{
  "head_dim": 64,
  "activation": "swiglu",
  "qk_norm": false,
  "attn_scale": 0.125,
  "init_std_o": 0.0,
  "optimizer": "soap_variant",
  "seq_len": 384,
  "dataset": "wikipedia_en"
}
Each number is 128 + 32 x the weight over the matrix's rms, rounded and kept within 0 to 255. Layers, rows and columns count from 0. Numbers have three digits each.

# q: layer 5 attention query, 128x128, rms 0.181, rows 0-63, columns 0-63
# k: layer 5 attention key, 128x128, rms 0.19, rows 0-63, columns 0-63
# v: layer 5 attention value, 128x128, rms 0.174, rows 0-35, columns 0-63
# o: layer 5 attention output (transposed), 128x128, rms 0.101, rows 0-35, columns 0-63
q0:112176093114151163148103101134127119136108132129123106091061103139127135120128213174111158177117124086145051117126147147143111151133155135116143103187085156144126122137136146138139118179117121
k0:132144097123133117096136134112116108109132096120071128170123117136140154109099138123153137130159152124147134117130126099121132192117108108149187113145120133132150160136143150159172175158166127
q1:109132091093099094099138145150100149196133150176146168123126131137164197152175120126136137132122121133122112147102112117155130117092122149105116115133138143118142113151104090107151105129126078
k1:135132116106144104129101126144155095098147167122131111095111075140091117097126137130161172141155113124111085113139135118122123126106122089130129108094084155132148173112134134159154062139165147
q2:112095113164144162134142160121110147168114148112086113128090168103129153096133143103113115116160141111140135138093111142142123120137126117115107139111157161139088137184077130136117122107140122
k2:125131140156126114075139096121173096103136096179122156104157132167152128055174138166103136127148134138114111113110166138108121139095158147136153145103138122123117127171060128112071108127148174
q3:115160121148094092144120187164132153161103172142162200095063095113197124100122124138156104115093133142150096097096156131076112135158156075128154126103147145149082149132133103103124093079132140
k3:147113100150143126128149145117072089157151097126132138099174158070156117056117105181143093147163138120145088108157083130171138082121177116137118100115101096139133148158106187164097088104117101
q4:127126144110091115154124128122157104089086143105135140184136160113164157099155082082116112115135100126109159105087070130123120157140041142121113140133120120150167077147128130088114165139196129
k4:129114160174148141146142148130149139182119146108142099126104095105107081150115129106146127145158153162074140143128157084138150111151158106082140113104111106138142111159133098135122074094180142
q5:106112164167159115079162121154178105141166107132141107145135101111148093119099121096146128103129133140090142153141111103091163105145177101116159128127098174141130110108120117147125164089159190
k5:104091142161155148162132192132077157151111138131136139177083118097137066140145112124131087121101095112129123150173096136086126117157178115119130166115148165141157117134146131094109148122105098
q6:125162156151153096092109116121127142149140091095125094108126120126132154148096092114128147099175149173088144098093082159134184102137115076130182120100151132111169103145142098100126101134169081
k6:162090143170120138135110141134121119128103096159169116144158171139151111122150110090143155133117102138166115134126146129122099155180149184138129119120120148086121111144112121061105175121108130
q7:172121209125107137108110142149085077148152071081161117118140090136129133193112153105137123126087139132057159088152107094110155124139133117083150128116178132174151134152133147086152142116090102
k7:158120111148099173104112140161176179143137113129207119150158122126098101205147131089108146122123161140123112123127113122102139115155143175110088158097084160133079103151130078126109144151142172
q8:133113129108112147100146153157098098055089078063122128167196084128118183170136110105080161113135125171119166193139109103094120142114079168060138128154111122140135133153141145101140130121183089
k8:135076126166166116142121189143112129159107124114124098153128137123108045152130075127120092115127132140089171103084144099096153154122120155129110122088168144134104109160116083077118147117130161
q9:124119109135144102145123129166112145117124083143139067159151151139104109147093107067152125118140139097121136164147135109128133098125130131132146146185163142157101116094106109129138165128084133
k9:123140164167139142101093128148115080115131123170131171146167135152138152097068106124137146169113121099138160109147086128080145139116135159143123149110168143129120138149119182102102121140149127
q10:125111163131151182136134104110131129079142119128093127142119125142129146113122140164107111120145142136137144113137150126109148158121162107164107136159090173129118095126119109120112118131102087
k10:112140132084141109152109117116113129108150144117089126122121142122128142145114166112145102151151083126156137182133122144176095131137121076168134155164138112118143148150081128148152197120118137
q11:102173145126117103117135107075100120122120098119110121161166132120120127181119124115155110189145113128111183101087077099098111144104119094138172123143132101136217150176117134071140122077133140
k11:095092129117118127129147124129114156124102163120121101140108093195098092214140136119100158128077150117134151200152122144127110143114170113098107134155077122153077112120126067124169126145181149
q12:081147070143108113120135158180167138191117159154158138093080145148173129119106166177129097157132115140135107147097139137108142082150199135156117104112104104104133147152135122104120033108116189
k12:103122141146137089137081145132114159092089083110112097160110149158144153099148130110160146104091132118120089150142087149184203091074168150112135115124097138109112140119157111119088065150168125
q13:109109099153149112148158089138088172158170119192139120160147110140127168158117149139156155099186142127160103160144166138137126102097112114133107138119151160129122133112130129166169188113142161
k13:096106150150174122157083077159165120087078130134113140087143184070137127086113054129163104113179118113139164171174142119089160094143162103088119137148098152093107121094127218129098119146116061
q14:126159132157110137145117120180130151085135062107161138142129139122144119144116111093070150095158146114051129060192116134150158095135059190133140130124083130154146148122164147126139172117187148
k14:089121157161094117092127145121193089156116174096176107161136130169105091114121089147138152138107088145100137162166112144084141137109115136087123149097099184163145100090140145133116133137159111
q15:116142127092123128122108128170122147109139160144128115142119081082134139083084121143110140141099123116130097138116130099161146149157108152083167185077099117113069097147135098167159155146112152
k15:161171114132122141100119118144137096182097169093136126138104168088160126139117151162184119129165100099139119130064126096158129130176171099162131109167061177149107157102135110155132133092102125
q16:153083119153120126144139170159112185148124147093144081160153128133115121130095129146109121089115096145111150164131151111111113118101102140115120118136155107114128120118120136139145119111132167
k16:098193143127129066111107039067177119095133130141108159187134139139135182061141111129099136146133146163158153104104099097118165115095110144172119149087188096120151115091135127135113125122100115
q17:188120151067153098150154082134123183133129173188134107108114173103066133148148171091131147094116165122137076163187173192157122179124139091130135120128127128090146124121124075166064156141122131
k17:134149110145109138145138118097170118131153163145117143110138164134109203082120141140182095153203099124120147150064130104152144109126107116097147083142084155117177136154151130110160168117116169
q18:163148134123137126122124125137160126157139117144081154074128141076134146102176139094125137116096134142110119139116147170252135166091128172145116128136076114052177174198094110148123088157163102
k18:138148139148088174061164119048136164133166138169163094160118104175093157176081148153149189142088075120094131088024122110117176163140076129097151111115123129142136061091107070159145096108111116
q19:100185136124151206138083101140159123107108195154143112117087167144104118127073168154084192161159104135151138117172126119160147166200171090131150152092130135101117151132113138161127114140097133
k19:105160104096097087126098057100146179117130103127148090146109133130138148063138189139135163159212144124166096144121141088139123122095118159174119138140118141088175175159146157071134094156172131
q20:158142150107114107132107099197151135151167107130145170120081106166136130157141162114064156084100131115072127107132128177167158119135080153058150089154123070096045133155163177118117147125133101
k20:108151130164144178127066158115108142128159148051157113131096126191174108077072157169189083182152127131165149127143126120128116103129165098151083148049073106122100136077158092100069113138092124
q21:097165115130105103189176105137062184057111077175120133140181123121097161164144096128181098110115076164194081121146146171144085098119172122243135140138109132103113112127114135082149074144119148
k21:145090132103138124134185056146124143126128153141092134119093144099071126170115151112166120079069123093200151199151148130143115136176088132185170143149138108084141077109132144173140132107146121
q22:132140069117086096124153152124128154116127150171087105140071101160082133187124108129115096174097166083165099130105125124095109091132110067162118172137169110153088150115167114058079074112120174
k22:149149121124092167097183160097087123143119148174068177091088133164173198183123158112071129153121141108129163087107112130178099112147144132152106098161166090076144195081160082170113131164134115
q23:177140134122136136098157109127159129119154145162126115144148124101158131079115126173169139139121159105142112157126162123121144187185160124107122121156140133152123082155148126123142149154098093
k23:121104113154176155123141175145094112116119159119133117105099094158072116131120113149116125168151131113128148111116178148091155145103120174154118120179152129127130074151158155173119130112165145
q24:160107115171069141076142121143185140117169154124128119131100145136126174139112170160132125142164052161159106157126145093097152164137119124031147122123166095138094127151128128106144137139133167
k24:139177117083096112161154129152184194147156133123113094117113097097127134119184056122063123106165084154188166128180085125131116114119114157142035117125119144078063169086150146135156119185084186
q25:129208132138133137136116124133075145164148130090138094121121090078165112118116135153065173154154112141087103058142112132126124147098193106178140161138174113125210119102084142175152163126128175
k25:159110090098090124141135111115182164150120137081154132144047153120127123078140092113092109094163128137077155168187101125147131131115075108098148106069116079118080109109139049107112131164160141
q26:089128071146121067129139160120121115167168156149100221186158137087116138117173206141131085128109134103138139131146109115149172187112100084115147132096082125161098077073112112131034151050090120
k26:133142146177105147122176183106144133120108164126179132145109097114134179087199107109137091134098116148130072139119146100176105161196135120072115071144077169201078076077080143160122072136130145
q27:111166155070141110123182140094072156136150127119106132109139143162144112145157091110150150136093186098161118099095086184164105149121171130120159081126162149152124096110138084111148128148118167
k27:153119125131139116165168166141120093057183154117153133202084136128099144060046184179066129144092136181167097171190152104059147150132158141154085177159121177182126095078160082107075143126096133
q28:178111136088111148097131144155174063186154145093162147111115117124126131141111160131065115068118084131158082167166147142087170101113133144139093110168099122098105134108113151134081110129155169
k28:045178152201151140136122145069155172136146202091069128113135176130227160082155006148170078130206135179062148091139079166104088075130142118090096150077184123126131109049212091160145089193139121
q29:177077027090121111140162150154082093175095103199176119117102104103115082079150132167123116106096120079180144179113127138112124152167166168187094063168156137133128110183086127158132137096113183
k29:179120102099082127092185125192119162126141082151128103109220137117181148177088196114106138112091140103184066143067163093139129149191211100111228137158090158175184176138091130184155130106103135
q30:099102095135165173127025123065090118174135115113095149107170163139126119082145137083151105130108056159155139107115150156093095119148103169142141111057105209171089134108080139161104169150082127
k30:110125115169166089105095090109101163097136134120128126123103178079039143122112112142079136110089125145148084202148213167141159151146116179109182111198176121172126099168090118133134135132144151
q31:096121143164133123121124148088136073065109150078115176137114149164104179194117129161148158166128079171131184132086093102106111111171104148140102119100164148132121164125151182116154075150121111
k31:057171144126063114135103119080151138136179141173063127089166143117250179129100092157185203156225086109151086000074113136171091095161131036116119131103174171101112159120157041087121156138109157
q32:125168106116137117138099201158128115081153102171038109147106136123100123126100124130161057149154172179129142101094120145053187149107090124124113182103092136075160140172107112085108185154098110
k32:085121154137064172191103172050127237074127167121109087094164175200153137113126193138134075169111115089152137135152173083069125152132145023086117135176062194173106135037180099070109102137105153
q33:155096139106087133077156089198136123214093146221109142144136154057163163138162126137114151121121126132115133095133079111187168094130153108134151144137152147104152102159129132108159123143191065
k33:115187111115151156140116139102140146129119119170116094036088174139107100136195131104151109114192134148127114124115169138130126118063139101184125117185174098114099142114131101155110144139178128
q34:095126103196188151130154152136177168081101107124108127072181132125139167164104084153072070199134164112122197195176154075080104136164147166182132119141094174192050150092144152161130130151107133
k34:088149157168179044099148086131109079131194149114129137190115196108136098089155091147131069113145124117188180193099131096100174128150156067067071103098143140156062056170105128108080162105022125
q35:102126140147156187112017140135117114138098099140149171181094072160202138107080146115174165095157146107158132095134144122192120071138113146133140081146093100096126176161085165121143148115162125
k35:083087103169158191134074112148128088061142099092151161136123124156134074115132085154108111120216069118114170104127114153131113120109106156121127108191109189204026128069174167197137074102145085
q36:031145138139067161161152175103127169083066148145134072094193119168120138149108073115177190116149086130068146113123085108138125177112138164152128125097083131132113145179126148087121123116141084
k36:147168174150206161152113133118127100107137094093113119127102101148186162120056119127144147149189104127115153102122098155105125142094093088165127107094107105192139123139162149129160123153091173
q37:172098128094143180124140167158132157199095122214122106118133047151087143131079112129156110185150136094094162155187149177122140132121116124070127077158051117132135142155165103147143058143141154
k37:125181121127122107135139067093113191088148070080078149096118075121118096086157068100131156161133139118056113108143122093124192079039092142070090129118140084150138098140138080112144105099089230
q38:125169206196160138102106051113093174134091129135204062156062160153118220127161113126202113195140139136173149120119167126109108130099185089087117133181170133133155139147116096153101113123040148
k38:127138151128163181099085080096168100128145164069095063060105135140049162133093174151150120143112076067204192138049165101099100096177169071211117163169123110088084161085127153125121097092131116
q39:158143147072135214148142122120168173094073096081212132172113139172161088107189077153167164081068110132127125100121098185127104181128127100156116150116081112149085149147118096152106110124097112
k39:136179064147129109175165118142202175058130171082159150119192206152111152095131116159131192147111110168146177127144135153171073145183167162200083083078102177158129108133132117136079083085103043
q40:129101125148131057124144105104141116098141119130142157202120120139099139105184129132043156099166123140133146163112074142098066118124148198171117172172168163094106093135183141131127082168152095
k40:106077106064092094067137176107135082207163096098107116084174170144087177097146137127079141104137130136200176114115121137127110162139153159133142149160125154092126142170099122144110102118173117
q41:131133166135171107121182154158116126083152131155178104105105142162166124161091105114124106205095116166087165075176133142136130140171104146132182214158131201128125119110100088159145142221158123
k41:079168148136145169123077147135142081028136126142149126194125108119173095121096119166135094051110144091119176210174070103107093158067117124141182074173116104125194148083107158110133188127118083
q42:106124183136132088097214129139098083138040113142148116140152138172124125119151109122072063035052211142124116170123153116137098122173122131131189095176141124144121079166158099172119109073125056
k42:209079144148140147137175162146088118097097148125193136093209186121108114068160072172133057108069093165118154152144100132174132097121096194074212163097081158153056095135120125214084094127166102
q43:151081103125183099127068082179120099169076065128138117133095155135131092168184143121130116166122125111102092171066139139092126142105126138155121119185101126138204102131096155022116139119129176
k43:150102068104088146107182111205129122128124107104131101106125151154136103074224162120147189122128156096117213162175188096116143060161068113146163161125134100161184140102087183141159139108083131
q44:143108109168085102102224132118125159165144107129186059146111131087079107127144138124161148123153109167122108148089179123107226147125119107154111143121125169130160102162071083115112124098168125
k44:193086164143140151107161127112140082108109096169110149126205177161067145130078143161184078178136090099112130166144114131117131082116151138064123137171125062128199101177097086080148019119103156
q45:143086127125108135086117134127138127201154164170173171154118097147127122128167099189141157118096069089144137130169169143119171142100041115090166117146151123175137114164113123096121110123077100
k45:232092073068119129132111111136090097182160164168091102144103127134031105123137195199066158117121079100156060143121222110110178136183131092177095064120129106129087170144106113115143170082102190
q46:132084171155106103124111100087080114093100122128121136082097170183104255126087155067120094139109113171131200131087133129093152156108200117164208208164085094162138121136161107155133110225145079
k46:108133139170219165034105117160127113154061156143159127163204110149093129134142095175164158138174130153078183210145140067126130098104175095128162171139115231127124116149117119141166127178113040
q47:113170163089183122138142181104097182103134101097117133087167102148146112123142109168132142135148079114157086099118095110126182133107169044183168142159111102083138099100116110068175062134188141
k47:114158071097165168087106180140092117099111111085116125119076096113129138122115166129122087195173103170106101091032183141064048108193205078182099156157091176129211164092132087138107091078123150
q48:064094099130130137188160094100136095147128159127120118179144143083170180143135165130091161099103126122134102118142134185151114105136088156135085167136135135095051116162156087129139153142093041
k48:136085114170138075134147092119120139155148194098113110126119141142118088062068179137135102099133083141144105136163120192118067119134142145094171125083157081142107176112153137219153074104113078
q49:051142175122131129171225205138122104145130055128094180147149180138143070209107111031080184108109162058148185093189064097096132118121151153139098105209085178119086131140180125065126091146095101
k49:156072126162115166152223204093093121132148083157130164145169058197179152089141069054166102113138211096096126132204127096040125117134169176154159096116106160192148180140124150136057156141107183
q50:126118107175132051103051150105129117099148117139153131080047095077201160175115089078173090096098092055176045138111157140089140116100149099151126172102161137094121108123134097126135148146052106
k50:166137169124136087160089151077136110113132103089109047160183099167137166128182164131152148102082172056108146128135153144144132133123131152147129146177121167134074084137143168166068109196141092
q51:129105169148124126160121146216163174101132074179117174134181167145084132147194152046152122124140145171176169073182089079098082093102095175135160142054166135076102114135163163112064149101105093
k51:140146148130125146160149141166131172105171151173162177112057160149128152171081163080091174065128175153106159127156133109091089126163086160154061106146171098105163111072159150153109133121112099
q52:069181105152134214138150125064048181139196141133114127077178113135131138143122142153099105075149133172146148110138127141141038096110066066113155098105095096197069113122145108208132121113098061
k52:129144164152226155103148070139124113120125154136078193043115156124180118110094104071048111061101108138128096096154099162114177138106183107070111185016100147092115122047102112143090089129146114
q53:134098112177082143092171102139133143118108161158145139156086120068205113110178087136186117123082099123145128122159121096072113118106177171091116179186082113085131139169196167127145062092121108
k53:093094139182114090153199067161167098122111114113133206156093169092142123157157105114153130075153145108136100168196143106103076076121151121068108137110121161121079154098152140146132145089067099
q54:125169127064161191055156071131160114089062151144156073102112095111098126158138103107154161110028129165139075124128147143153118133124083120159163178095139095155127079086175143138137179149161121
k54:126186039129121068116153051175112109112078166160084143124138130107104083122130085094074135116082119167181101148153134139137072102161029140011141139114159099069129161112187125130108119142089134
q55:140156107206131107131171101062128106148099193145077140150121142145100132151080111130125177140148070127124163139078073119116087113189073132102118144151136126174135106063122112062158110100062161
k55:109140109189136135095148148027136138138131160171080166133102125086110143097108114188151125131185144114192193155147102105127156082143113136074148143103150152144151178049130167132127097172053108
q56:133155123155158093127148117058124131123102180053087105127080137124128137081144132188130108181126120123140153152121157119048094160155128100116111141129086153084121143096109132172154113189132164
k56:106090157149134093112121109166164052069117131136121089126176145142087111057159177151145107188119129141144102175159103084135069145151102087116172136093108146128184176086071105074087121104073091
q57:177135078110162111100133169071106126202143141091169092134143151124137126162142124084068072101131070109144117129117143205066147170064105158078098151106011162129089104173103161110167118125169078
k57:149141103178136106175104159102189162134107068128169105116179134088103143113166147123088148121146140172108118120146127101079159139193167137074147119136132075013160090141145087126150206138174148
q58:108117108125132131143133156089150164097129144113134102137147156157117143079162148137118122173132077122133105136129078161031174068134138122137133089145138207149148102104110120070125145058097166
k58:141138068142139035106163154090145201076183160069119092118095113123117120094147061145157095134150075153155123183182116087115125112137138102076074176127212190175122129104109181104108130162123108
q59:170128137120121152126164190113177114209119167105099085154124164114079145125064177158094059194135084102102112087080102039086098109149176107129056112152149162208135166163125078068128130095091144
k59:180131204156080214099118131081137092140123165157120064132110126132080173082080134117144066178100056086136072149093116155090160114155158085116106118079186192168144090097071105141125178033063194
q60:143157122155175103091167150086134149142163115152143140141170120118101126131110159138104052087146161112186141123150167153088133137171135078125182136146144167127127104139086169172124102096063134
k60:089106164131195103135155139156225165106152138145153088124116187165105078122128115141108080206148182066125110156139107108108164172149089145077109166140133124175119135134099120095084128108092111
q61:165140097129139107114175081135032176140114154160158160093194140093129159141111102089148149165189103165184014156165141140111148147165149042083139113075095158102109111173097155148145109116082164
k61:175180148123137107148072155094110126108134200086192120110150129110138147214192164163144044146125118190133137132140120118135154186199122136167118145117135129094204140076079098158078110096069160
q62:068199085203160143127099117036134159086127116182058142112163154161185146124099131153144134111181112160228159092105134147054082181116161080146121109138178156106115149086126161136132077157169121
k62:029169138149186149157178170112155150125163113153152131111112207210183123191122143192152113117173100135126143048176135111071174143132129144078077155129223184214103150138073164146131117169146091
q63:180099194163062096088103131169152079161134096150180174151153119087097137046115123174145140160089104093097103181099148046141203153153119148115107196097197146135223120142102122170102110157135167
k63:146140134063087028056155075184163000197134099097165066192078066055113123123152127169184131176122091091102039102080099162159200197121104088151084088123098087122160128158122095059159152148168145
v0:148144165186155205108167191128119120140159092131120063074097120136086099111126138143145109147072125142151113117142115157102158140125138147163159188109091141110124128124127124088186129114139068
o0:164170049091117102148132143165127117148144134128143156116104143127146073123180093108138166083107152122179169158131065183162097137150159108086149123129131158116118150124148107145123102099177117
v1:156112123137151089165114174147110133102156139127088073156161110110182151113117111133126096111128126155143198088121156129135121122115150069055117083077124117169126128176111101079122066088198121
o1:112193076099125136111130130140162089119135097131142109143101094145155136109105115137136131153164149094080117192096152170147155084157090138114131151127155054124167141169181108078120072137194160
v2:093183096132126142141113099141099086125092134102090106105158111172132084138123109168125114092119100141158151131129117120102103164089110085111126168168173117206144170113100139101118161175142084
o2:076146151107128165143141116077105153205120146175112132123075087150119115112067136090133218107128125099078181122059114139171090124102103123116137155114108095066138138133100074111175114137086164
v3:113077156100164156186133106114083096132141149110084101118180115119175130066110115167160099148098138121137104140105099160118127135126175145169185085128051085144189135100098099136117116110151067
o3:116118118175130153073113127240130122087146137107133126109138101123171128141149116084138130114119124160133126113133103123106141117127125097160164123132170085105073178106156121131097127132158150
v4:113152156104120096164149176130074126179150134174125141169150092125168147078098088118103072134165122128136118120163117141192149067125130159111094058089129142102146163168159095149028142102125128
o4:130107160135090123127147085079152130103144108090143112157127127119149144112150077130207109138152125117083103109092106194142125108118163094195167087220181106105114071065138133120099099177178162
v5:153139141137190182168133136139146141051116111130144104084101112119121139168126172111163104134073122154089144153130146150099119118125168126142165148101133089117111088129113075157087042187116109
o5:135112118145132077109147108157103148113098153146148151064095096114135143139134117051153174160133135178070089121067152116159212090145101155124119122149124089151156101152174125168155203141112128
v6:078119157109108133127148178123050086095113155144181122131170125139119089111129135121114183149161109144149090108115158121118121115165147107063164104140114117135143130115142114147106132131132172
o6:148126147161101166149043127109147091150151142104124105164083124088139147128160123078177145071094094116135102087160121182177135098122072160160138109135131074140122080115072090114059132083120120
v7:153116075145115085139105065122148087195134084180147116131079176131107099152139115130147135120152135081155175130113167107203137119140130155068088128115092169100190177170137114070117099150088118
o7:063171140101156066177112129143116185087074056126124150168158106200154106109167118106153153126087115101170116074110150072075158155143127187174143129156071110069169093150162178095158143153178127
v8:157136135123121170111137134122105150196150148125103117132113152097168109139158167156136110132141171127109089160110146135113168089113176106149185099159127072163067117197139165170111124137117113
o8:210123182152115120180241092169132160093182196130141107160132177074093109134139146115128121128096101170136127098150089190185136140109134127061134172115090103070108095103128120161130119140210068
v9:139158140155100148179162114090159169185130164153134129122157118154123139100118116150152128131099139167123119158070122137109105104172132144152184112149127118172110117121125126174122100103169100
o9:124082134113082169099057100122099125107107154117101056170097130208120131069146193140180157141126163108139094136086142153169127111137122092093153193121157125159116099018149171132134103183135154
v10:106124167113104152134159131135146154148120146139137198218147105107054201159130134103126103125073129112099110160132120107134110061124119149143133119139139049124096159180145161121165132118085108
o10:136111136175146127140155062091124139142150081076107152117161124113130133130181115119163171151091053140191057123080100080166146125161186120083106137080126140089199074131186163111158087147141107
v11:130135156078127133089134155105133156150120124103106116136089163160120119129113155185112069127135158130149142128128122108103126138158166134130159118100167105132187190183101121126121136097144144
o11:140118137144118135169099177106181139116068094166185084102160112088125142072050161166154141086105138144092137139108138154167067135125108099088153158164124107064172130140107121129092123178165101
v12:136119147157132137155160109081118054142118086091158144115158143109118122067101146140128090095161071150120145117086166087158126112111179166129111153128105164063081128119089084127147090120106157
o12:160171145122152161125100168103158082106141134103119128129111146143135171099067107186132133123132120175125155107107162130093128153082163121153143128114102174129126136135084156061164155129078142
v13:127156141132096125120143086124130171137165152162115122115126116115120151138117115119108130139161130150101152155145141174097150149141134158166123152075114152081070167116093153169124109116107125
o13:152115151102097109121146137130093149191129173172155162127161138145107169093150133152160136158153117096116109124149166115154105151135107059121116106118106144126149122162160157071135140180156153
v14:118130142095135187139128103137072069112084154113138101107131165179087158114161115170098140115136153155170104143166159082122030136091118080099161083120157113164134070066123166087138130192178132
o14:133103155120117131104192136149211114185122164135131142137132139123049153119105095143141102113071156163083046183111185094109114098119053147154070123124133133091104129110099153125117073124088158
v15:159143174106139139122128144156114178107145108192182088179104103187133080182110173083129140157097057104116155158165129127190148166109143173187152131156133132182159103091146104131126165124092098
o15:105081118183069096195179106112059143107132090158113123177111146148178104140150092134119154124111151127121115177100131177074130090130084167130166102132180116060116169163138150156110073145090133
v16:107111131122185106104099185144194147091129139095176095114104136134166082141159120125168125101129152076138132135107070150127113130111055139093080167117124123122151178161105134087090142083197131
o16:117116088115151167128130181173126127194108090136133143116177194142148103133096153115163102110205148121104131118172123129086152161135161117164126100147176106089121107169127133023073141091174162
v17:114093160067136138151145119139095135119107156041098096038129186165112124116129134148158148096159113179108114096168116166117157067093133038131115139102165142149148111099069124133102167107182171
o17:111157120137146147140138113155146128141141192128123107114150138146161087116089060123158136098160140195071161152159128182131128147141107096119178184113147127177172166134181161130066113151124108
v18:138113150113146116186110188137096131098151097124183110159064111186152107112113101131106085168131112136183125108152152112179185117105110173133115107063075074087143145107121144154052090140174118
o18:079137161098120112148128124122188131151130124095152134154092188115161148117099189137144141156159174135112144157071146157116189144104090139197101067130153137096161130106186111147134149063162155
v19:174104096163131075071156155141105170091137125154153102080165116140142103166081115111107143152134134164118163074143159137118162165122125138124113143101158132152132116159127111152065098154105103
o19:129105092136158110150104091122136098140180136147148115143110103130188114111102143126140133145141155088082158057116125133147134200123115097102169066100114092123117121122113123149164151135151053
v20:130115128153065122200111163148075125106049139146137147142153117134069163134076120098173152087086094135124153126136130129145112133126132142087141136145126119089217129153080127163105133136074118
o20:128135093116157116126015095068133124137134169141119162144147099124109175183122138126086112149099122132144137160058136248106129114121130148173145110130160126139111104127138092094137132181131165
v21:126126144122103116094145097125113129120134093099119145098167124078124162155132114160125179167118101132138137144101118119135097124138044119155124161154090141120124129130104111100154098152085179
o21:059169140189179161144096135120106152087159084143141154089103162147174165093087122101154068073158148127122154108142101129141126146116104129143123130086145095099122088123129156122134142099073131
v22:151119142099155114135151077127092062120156095136127110131098137171147112152157160144134120115173155118153143132117157155104073097097116127141163190118125170152123077131098077128160128101115174
o22:122082113121091169145199132138118169151097169139136116127183140092148138113073082085118110084100118181207081101134150107087110118116065129141132134085130113108105146112146150180128125133112170
v23:123132142164140124146108117126126127064065145098131107124090131114147150125160129149122150123152131126109074125168138140054127129169107116151118089135158112107100120091132123162140155137107082
o23:166135143120127212119117085170187177166152127116151137103084147094160118089125129115118116145122163129188141144086122139130123146094152106112093093140078093128129090156137113156110120084097118
v24:141185149086143072130090111136104095139171150129095128139163086168122096171132119186128115082134132116110178107169118140140165127133138088127130128129152106182134124155105130084145166179155140
o24:117147126185170094149167099111066146180118185173095048159162113153096071152054099073115135100097132145086128151122114112109084120126146118148159152170117123120156174128074103155114108145103155
v25:134102103131107075164095089099165160116149123110145089147153135135123080124158085120191122105127127151133131127111149053113154128081074112112138151157164187128134152136142139095139138077113131
o25:100128168169088150106139143173102096124124120189110193177123172165141089162139129104188139144165166085170119150157125055119129084142150157170112136082121118136131065150136151064069155142108061
v26:112129112099128140102107143139137085149162133106178139127144145164079154140049123111107137141105065169164142104190158133089082107051122081140145103093120119138071106087149108114169145130115152
o26:094126165127150131151059126098122121135152143129151200093122125147133180119100093165094129129124080116100122135158200182124119106192152102089138153082080142123125125094142104152082075128147176
v27:132126177175096112169142138123125084161128132172067161139145204121142181164132115090117108086139089159119087094145136130152141128133096155131108117124148119122083172162135135190106174098096172
o27:178080169121118171103172051130124134121159138128218142139154126166173131097133109154165152127134096083111140115095141120134122182139127151109162130164158122198159153077067129132161099132120166
v28:114151071129185151081093126112153161123151085121140137168085084141133174121117070170129126110149159124182123126106098130148042123091137143090140079120146169115152122169113125179186126067160154
o28:156061108113153129161145104121112125121141120097118093111177097095073091128122087073081113124132153066156088065139127095123075099074096118168095163095154104068184150142133121130077138146127084
v29:083149110130152085135141148120134166101135184099123084135142153156115071174144102187107107130142118136130124132144092119098145116118072109151088163118158155117096151163136071086137070143115074
o29:112116152085176125143149142131120151178165105129123109121116113129155060154100123081172148175153204103114135147073143153128134093165154065098136100108103173149152157140152077102108167119141143
v30:136118077195097121116112117112118116138128114123144096156084131148166130143126155124131103174176147165110169106143114166128113101118110117127152134030109104100117152114141084087105145154108158
o30:128183131143079110087146164138192178113129127135076130126162113162133164152109091094146103142094130183104109112130176141118076105195161106140100152123123131108095113120123110096101088129133142
v31:152124105124149099117109104087087170084149146104154115098085161078145069135109120122143113150098128112103133071180139138130080124136117102106111107111136093205119179102126091133172122110088097
o31:169101142125138162138183176149150138189110078125147152113139145113102127124136105066113188144167117131149101084183073135131178072097165119112172146096114131094124095106113102148100161165171122
v32:134118130136140155154112140124180123181095070129121085147118194130143183034125080127148138158130091112098132142077124097131174121072153146196132104130131147145097156104110116108158130155112128
o32:110198178142129146126124116189125121137126138133149039135090068139148127106133096123168153068159128142184108124097144173102118115080224130136125133085091138106118118093140110114125119136109069
v33:110094055153153116121146146150165163132085087084151108115128138092131111141158122094109128185141097161159144112118149161110126127147151132111137119109167164168068119144121083118129147149088135
o33:103126087127145129125114122117149125078117160111152108078111109099124114081110135119104113098132144157122153062144161170155105143189147127140083121070146118113060142178079135137175136105130083
v34:077144129114119112136118147119120082183093147129125132110158158043118091095130132124179135132163122074124149122124126109096113123094112122088086102107111092126109115154148125105147167111134119
o34:083157113150183123130100123143112130128071143127114135141123135067134099171116136125136149161110083130112138074132200165104135119134194120146113150128189104136115106083113108125171101107161133
v35:125168161129079124136123143203123126115114126144165194089138101108153147113115160101159130130136146136111115124104095112171146097091176118138126081108129165162127111140101165109045129167080125
o35:161088169164098042146116123150107158136100134154147099155115111132052139101115138157101128109132178147125125134071130157133145120115093166139158086117132079071104113177164109114150154160164116